config = dict(
    n_layer=14,
    d_model=64,
    n_head=2,
    n_kv_head=2,
    head_dim=32,
    d_mlp=192,
    vocab_size=2048,
    activation='geglu',
    norm='layernorm',
    norm_place='pre',
    norm_eps=1e-05,
    positions='rope',
    rope_base=10000.0,
    rope_fraction=0.25,
    qk_norm=False,
    attn_scale=0.177,
    bias='all',
    tie_embeddings=False,
    parallel_block=True,
    extras=['capped logits'],
    init='normal',
    init_std_qkv=0.0608,
    init_std_o=0.0115,
    init_std_up=0.0608,
    init_std_down=0.00663,
    optimizer='adam_variant',
    lr=0.00221,
    beta1=0.95,
    beta2=0.98,
    weight_decay=0.11,
    lr_head=0.00522,
    grad_clip=2.0,
    warmup_steps=210,
    schedule='cos',
    final_lr_fraction=0.0,
    batch_tokens=8192,
    seq_len=768,
    doc_mask=True,
    train_tokens=93400000,
    steps=11402,
    dataset='wikipedia_en',
)
Each number is 50 + 10 x the weight over its row's rms, rounded and kept within 0 to 99. Layers, rows and columns count from 0. The size before them is the row's rms in percent of the matrix's.

# gate: layer 7 MLP gate, 192x64, rms 0.115, rows 159-175, columns 0-63
# up: layer 7 MLP up, 192x64, rms 0.117, rows 159-174, columns 0-63
# down: layer 7 MLP down (transposed), 192x64, rms 0.106, rows 159-174, columns 0-63
gate159 112:52 50 48 35 59 64 34 46 49 66 47 55 37 48 60 62 66 43 43 64 53 45 27 42 50 45 66 59 54 43 45 38 40 52 42 56 46 61 66 51 57 41 54 46 72 54 39 58 32 35 68 53 51 57 51 56 64 52 49 55 57 42 39 35
up159 125:52 55 55 31 57 54 45 30 49 53 47 60 31 58 62 57 67 28 50 53 67 62 39 38 60 44 67 61 49 60 49 36 52 47 34 52 47 61 68 55 62 49 53 50 53 52 64 63 38 39 53 45 47 51 42 50 33 43 42 57 36 47 48 37
down159 105:53 58 45 67 40 56 41 36 58 36 41 40 46 51 48 46 47 61 62 49 68 44 56 45 64 58 46 40 48 58 40 46 58 33 35 65 57 62 42 50 72 53 53 49 37 59 68 63 61 61 42 42 41 52 45 39 40 40 28 49 46 40 62 45
gate160 097:54 49 46 50 45 48 46 32 49 57 43 47 42 73 53 57 38 42 62 41 53 63 56 57 25 42 67 73 50 39 50 37 31 51 49 33 50 39 60 47 52 53 47 63 68 57 61 47 60 63 46 52 42 51 41 57 51 71 52 46 48 65 48 45
up160 097:44 59 58 61 49 46 48 53 54 61 44 28 31 56 51 43 30 35 65 50 37 56 51 49 17 37 55 52 46 47 44 60 43 47 55 48 60 60 60 51 56 43 38 57 57 67 56 50 66 53 51 73 39 46 55 52 43 53 51 56 63 58 39 55
down160 101:42 67 40 36 64 39 60 56 40 43 46 45 44 39 57 48 55 55 49 65 46 65 34 39 57 45 43 37 38 44 46 48 47 44 75 53 48 73 70 58 45 59 64 65 51 66 42 52 50 51 50 48 49 44 50 37 40 43 50 68 52 37 45 58
gate161 094:49 54 54 25 45 60 49 56 66 54 45 68 38 45 53 62 59 42 60 38 38 67 55 55 46 51 45 54 43 55 58 48 46 67 52 36 43 34 51 55 60 19 48 60 48 58 57 52 54 42 68 48 35 44 41 53 53 48 46 51 68 59 44 64
up161 085:60 56 49 34 60 44 57 52 58 54 47 48 42 60 54 47 46 57 52 47 58 45 42 45 51 37 54 54 42 69 50 35 41 63 52 58 55 44 49 59 30 43 51 72 54 54 33 51 58 64 29 49 36 32 45 41 40 66 61 39 43 48 32 71
down161 091:47 61 52 51 64 73 47 30 59 54 45 33 52 61 70 45 42 51 45 58 60 39 44 45 66 65 61 34 50 51 53 41 50 62 46 61 54 45 62 42 34 43 38 43 44 57 51 51 54 47 39 46 54 25 37 64 54 62 55 32 53 46 48 49
gate162 082:42 44 50 60 63 34 35 46 54 48 54 52 39 35 39 44 54 77 70 51 43 58 51 57 55 49 52 41 39 66 56 61 33 66 42 49 50 53 38 42 52 57 46 50 41 44 56 44 57 60 48 33 48 44 71 51 29 60 43 54 44 69 52 51
up162 083:33 55 48 50 57 47 72 51 64 54 70 48 55 41 51 36 44 40 70 61 51 45 59 47 61 50 42 29 36 40 42 52 58 54 33 51 49 47 52 69 65 37 44 21 59 54 55 43 57 45 51 53 37 51 48 56 50 49 35 39 56 56 50 54
down162 088:61 48 61 44 32 65 65 69 46 54 47 57 55 49 56 33 48 27 35 49 54 69 54 51 38 44 43 63 66 42 32 49 52 41 52 55 47 53 62 44 57 54 57 62 46 52 37 49 42 57 46 54 43 60 31 55 52 36 63 51 52 36 50 33
gate163 104:52 46 22 48 51 53 65 46 48 43 52 55 59 44 56 52 36 50 20 67 63 61 44 49 27 49 52 51 62 46 54 41 41 41 63 47 64 62 46 33 56 49 59 49 50 52 49 34 50 44 49 61 55 51 58 68 49 50 67 62 39 61 51 46
up163 100:36 47 73 56 63 66 45 35 41 42 47 44 26 47 41 44 60 61 48 44 65 52 55 68 65 39 71 41 60 60 48 58 53 41 47 39 56 37 66 47 34 45 61 51 47 45 57 51 50 42 59 42 65 44 44 44 66 51 50 52 48 48 47 45
down163 101:30 54 37 34 53 59 67 71 26 46 37 42 54 44 58 48 55 59 52 56 60 53 51 49 51 47 47 46 41 57 70 56 71 43 58 45 52 38 66 33 62 44 56 43 39 54 47 52 44 49 31 52 39 53 44 43 59 40 59 57 52 46 45 67
gate164 107:57 46 52 49 42 53 65 63 46 52 54 49 50 51 37 61 55 53 44 38 48 39 45 58 51 53 66 51 35 57 43 41 46 41 74 60 47 40 59 49 36 52 54 74 63 52 31 39 55 49 60 53 62 40 40 41 81 51 46 37 56 62 46 62
up164 103:50 51 45 38 40 54 45 58 44 25 49 57 71 65 60 41 61 40 46 61 47 42 48 62 51 46 42 50 41 43 43 55 51 47 56 44 44 55 47 53 45 48 57 58 34 36 25 69 57 53 55 43 36 58 33 56 65 64 43 50 59 43 54 72
down164 105:45 44 56 45 50 45 38 64 65 44 57 63 43 62 50 61 47 42 50 42 48 39 45 53 55 44 51 52 45 50 61 24 49 45 66 49 40 39 52 13 69 52 36 39 49 52 46 55 48 59 54 58 57 51 47 61 54 51 34 45 49 74 51 60
gate165 093:46 41 31 54 45 68 45 47 43 42 40 46 30 61 51 43 36 49 47 59 24 43 56 42 59 50 55 38 52 44 54 47 55 53 70 47 49 56 53 50 58 55 54 59 55 50 54 58 45 64 60 50 39 47 38 61 59 78 41 42 74 37 54 51
up165 097:58 41 29 57 46 59 51 60 54 36 57 38 55 61 51 42 39 58 43 58 45 38 53 26 55 50 45 21 51 46 55 46 58 60 56 53 62 51 57 55 62 58 52 59 47 59 56 45 50 55 58 56 59 51 42 48 52 61 57 38 83 30 46 49
down165 097:51 53 38 59 52 38 61 50 51 43 57 43 72 52 49 42 68 50 48 47 67 75 39 40 48 51 60 64 47 52 56 63 62 54 40 53 44 54 45 49 54 32 50 35 36 51 49 50 53 35 44 53 57 49 46 30 37 26 66 57 34 51 56 51
gate166 096:62 44 62 58 54 58 28 47 28 44 26 65 47 47 48 56 71 57 51 64 63 49 49 53 45 50 54 75 44 51 59 45 49 51 46 46 33 47 44 45 40 63 48 48 38 55 47 52 54 50 40 58 49 61 57 52 45 64 63 39 31 60 43 36
up166 100:61 45 40 67 35 56 59 65 56 38 56 49 60 40 39 42 51 46 60 77 42 52 62 46 40 41 44 53 51 64 37 45 69 55 56 58 51 59 43 37 49 55 42 28 57 57 56 35 52 36 45 65 55 34 51 30 55 51 57 46 51 47 59 53
down166 104:53 58 36 44 20 43 49 52 62 47 63 50 75 53 69 52 65 47 47 46 41 62 60 54 46 35 47 37 61 57 48 50 35 51 53 57 63 47 59 32 41 49 55 56 38 45 55 47 46 32 55 35 57 54 36 47 49 43 37 54 59 54 53 64
gate167 103:56 52 30 22 47 51 53 44 52 63 36 46 36 53 31 52 68 46 40 40 44 58 42 50 51 46 68 54 54 43 51 55 36 51 55 38 47 40 56 54 55 50 81 74 55 41 39 44 46 49 46 51 59 44 48 59 44 67 54 47 53 51 45 48
up167 093:60 56 36 46 70 39 57 48 73 54 48 55 43 55 40 43 59 47 30 37 43 68 55 60 61 55 68 37 44 46 48 52 32 36 46 56 65 37 52 52 57 49 57 61 60 53 43 56 53 53 39 45 54 45 63 41 50 63 44 34 57 36 34 45
down167 087:55 58 56 57 56 50 56 49 59 58 64 43 37 50 67 43 45 59 46 48 46 51 48 52 48 62 56 33 40 54 53 43 35 28 35 58 63 56 37 44 67 47 33 39 52 73 47 54 55 71 58 53 49 40 65 44 37 49 49 38 61 34 37 43
gate168 134:56 50 44 61 55 55 43 47 30 61 40 41 38 59 58 67 56 33 43 52 63 47 49 48 42 56 40 61 58 40 51 47 46 55 57 44 45 49 71 43 49 46 44 60 73 51 44 46 55 52 65 44 63 44 26 60 63 80 47 43 43 55 55 50
up168 150:42 54 59 58 40 37 56 52 48 73 46 39 43 55 65 54 60 36 45 56 45 35 46 34 56 61 52 55 49 53 57 67 43 48 70 40 59 47 47 38 40 51 58 50 56 50 52 69 63 31 59 63 56 30 37 55 70 64 45 58 53 42 49 44
down168 121:47 55 56 41 51 52 75 46 50 39 42 52 48 54 44 40 60 52 57 56 61 54 66 51 41 55 41 30 61 43 41 48 60 51 53 58 49 60 35 56 26 37 56 45 32 55 50 36 62 59 57 55 49 31 51 51 53 34 60 74 47 34 59 52
gate169 108:38 55 54 40 61 44 46 35 20 53 41 45 54 63 59 48 46 61 53 56 50 65 36 48 47 67 58 71 50 61 58 49 44 32 62 41 50 40 55 53 34 47 73 49 34 48 42 49 53 63 43 50 49 43 58 46 43 38 55 46 33 48 45 52
up169 103:50 47 40 34 58 59 56 43 49 61 39 45 41 34 63 44 42 59 55 48 63 33 32 51 25 50 60 57 54 72 46 55 55 44 62 51 46 63 48 48 66 56 47 56 32 61 66 45 51 46 56 63 58 42 53 52 43 51 40 58 58 38 70 43
down169 107:54 43 54 68 56 54 46 58 31 43 62 40 42 45 67 49 61 66 33 51 38 56 59 39 50 50 27 35 58 50 54 74 30 44 54 41 48 44 45 40 50 44 57 52 48 58 58 50 56 50 44 40 30 52 50 57 60 58 33 58 60 58 58 56
gate170 092:52 47 44 57 50 63 56 50 36 47 40 49 61 64 58 44 33 39 67 60 28 48 41 37 40 63 47 49 48 40 65 45 51 48 63 43 47 57 58 51 65 52 40 60 53 67 59 47 58 47 57 44 49 27 32 51 54 64 70 44 62 37 50 61
up170 102:47 46 60 32 54 46 48 63 66 59 57 55 51 46 56 59 53 47 44 51 44 51 53 65 56 52 42 47 69 57 43 62 40 54 49 50 46 43 16 23 51 41 58 62 53 36 40 54 44 41 45 36 45 54 79 58 56 41 49 54 45 60 47 50
down170 099:43 45 55 53 50 57 46 57 43 48 47 45 65 64 50 46 43 47 68 64 24 35 42 41 47 60 42 49 47 57 73 48 58 27 55 37 53 60 52 46 48 50 37 60 38 65 54 57 51 43 48 64 42 54 38 55 62 56 45 45 66 37 36 68
gate171 102:46 46 58 58 48 61 31 42 35 60 44 37 55 52 36 52 68 41 62 68 51 39 47 44 59 42 54 62 42 59 55 50 43 48 71 40 36 41 47 58 43 44 45 48 53 36 38 48 55 57 36 42 32 53 53 52 81 51 54 60 49 54 37 44
up171 106:45 50 61 43 46 42 64 51 44 57 62 49 61 54 42 58 60 46 53 55 63 65 45 59 62 42 45 63 38 69 45 56 27 40 57 57 36 60 45 46 32 46 56 43 58 42 51 52 46 42 33 68 48 52 86 51 50 40 57 48 50 45 42 50
down171 103:53 39 49 52 46 50 71 60 42 45 63 45 52 63 57 51 44 56 53 48 67 54 34 57 37 43 39 45 39 55 42 42 46 49 33 59 31 58 72 53 50 35 56 47 40 59 67 67 43 38 48 61 59 50 72 38 39 41 49 37 42 51 59 60
gate172 106:55 63 47 44 52 59 40 59 32 61 40 56 48 69 62 60 46 51 38 58 59 61 43 42 37 49 54 74 38 61 49 62 37 33 50 60 60 66 46 46 47 46 54 37 41 48 50 66 44 38 42 58 47 45 72 59 50 44 51 34 37 60 43 52
up172 104:64 53 40 42 51 52 73 54 29 39 48 56 36 55 53 43 46 70 70 69 55 49 51 37 39 56 58 61 47 37 56 47 48 42 40 57 46 63 49 50 47 45 64 36 55 54 35 49 53 51 38 40 32 40 52 50 43 67 46 49 47 59 69 59
down172 111:43 51 45 54 39 49 55 54 44 54 65 48 53 43 53 54 51 52 48 58 47 40 53 68 60 58 53 46 38 38 22 58 39 66 50 52 47 41 30 69 62 41 40 77 52 51 45 50 61 35 55 52 42 35 42 56 31 52 44 43 59 58 67 49
gate173 098:54 45 50 41 53 46 43 54 24 33 42 56 45 51 41 49 69 60 32 50 62 68 43 69 59 53 55 55 52 50 34 40 40 61 39 35 45 40 53 41 36 58 54 59 56 53 61 55 49 44 52 56 61 68 50 51 56 47 66 42 47 41 26 50
up173 094:56 51 45 45 36 52 74 63 63 55 67 39 52 38 49 59 43 55 43 49 47 30 39 42 60 56 61 37 32 62 56 34 62 81 48 48 44 54 50 40 63 46 46 55 44 53 41 44 33 37 64 52 53 62 43 51 57 53 55 52 45 47 52 57
down173 097:48 43 55 47 37 46 52 39 49 54 51 51 51 50 27 47 62 53 52 51 55 48 43 43 73 60 53 53 41 48 37 64 44 49 44 51 68 50 65 53 42 35 48 37 33 64 37 59 56 48 42 43 40 73 52 43 55 67 70 30 53 60 46 61
gate174 105:46 50 48 42 45 49 42 38 51 44 30 51 50 57 50 55 48 35 61 64 41 51 39 65 71 64 54 67 55 43 51 41 40 57 42 62 47 59 66 58 42 41 44 44 46 27 50 56 67 29 55 50 42 58 57 61 49 62 33 51 40 64 38 45
up174 113:61 42 68 51 36 41 45 56 53 47 58 60 46 58 32 42 60 53 47 38 61 50 70 41 54 45 62 60 39 65 64 63 34 27 44 59 50 49 54 61 38 47 45 54 62 44 49 68 44 41 36 42 45 40 52 60 48 42 52 34 59 57 35 51
down174 123:50 37 61 53 48 67 39 41 43 52 49 48 60 39 51 49 53 50 40 41 70 45 52 56 33 54 62 42 57 52 47 49 58 57 41 58 46 62 39 31 36 46 56 53 45 42 48 46 48 57 23 55 46 69 57 72 52 39 64 49 40 59 42 73
gate175 094:58 56 47 43 67 49 36 46 30 62 34 55 33 61 38 54 53 41 46 56 55 46 46 46 66 44 43 64 52 45 54 31 50 51 52 37 48 31 39 52 65 28 70 55 39 39 51 52 55 61 53 53 58 45 54 57 39 58 61 56 33 60 62 52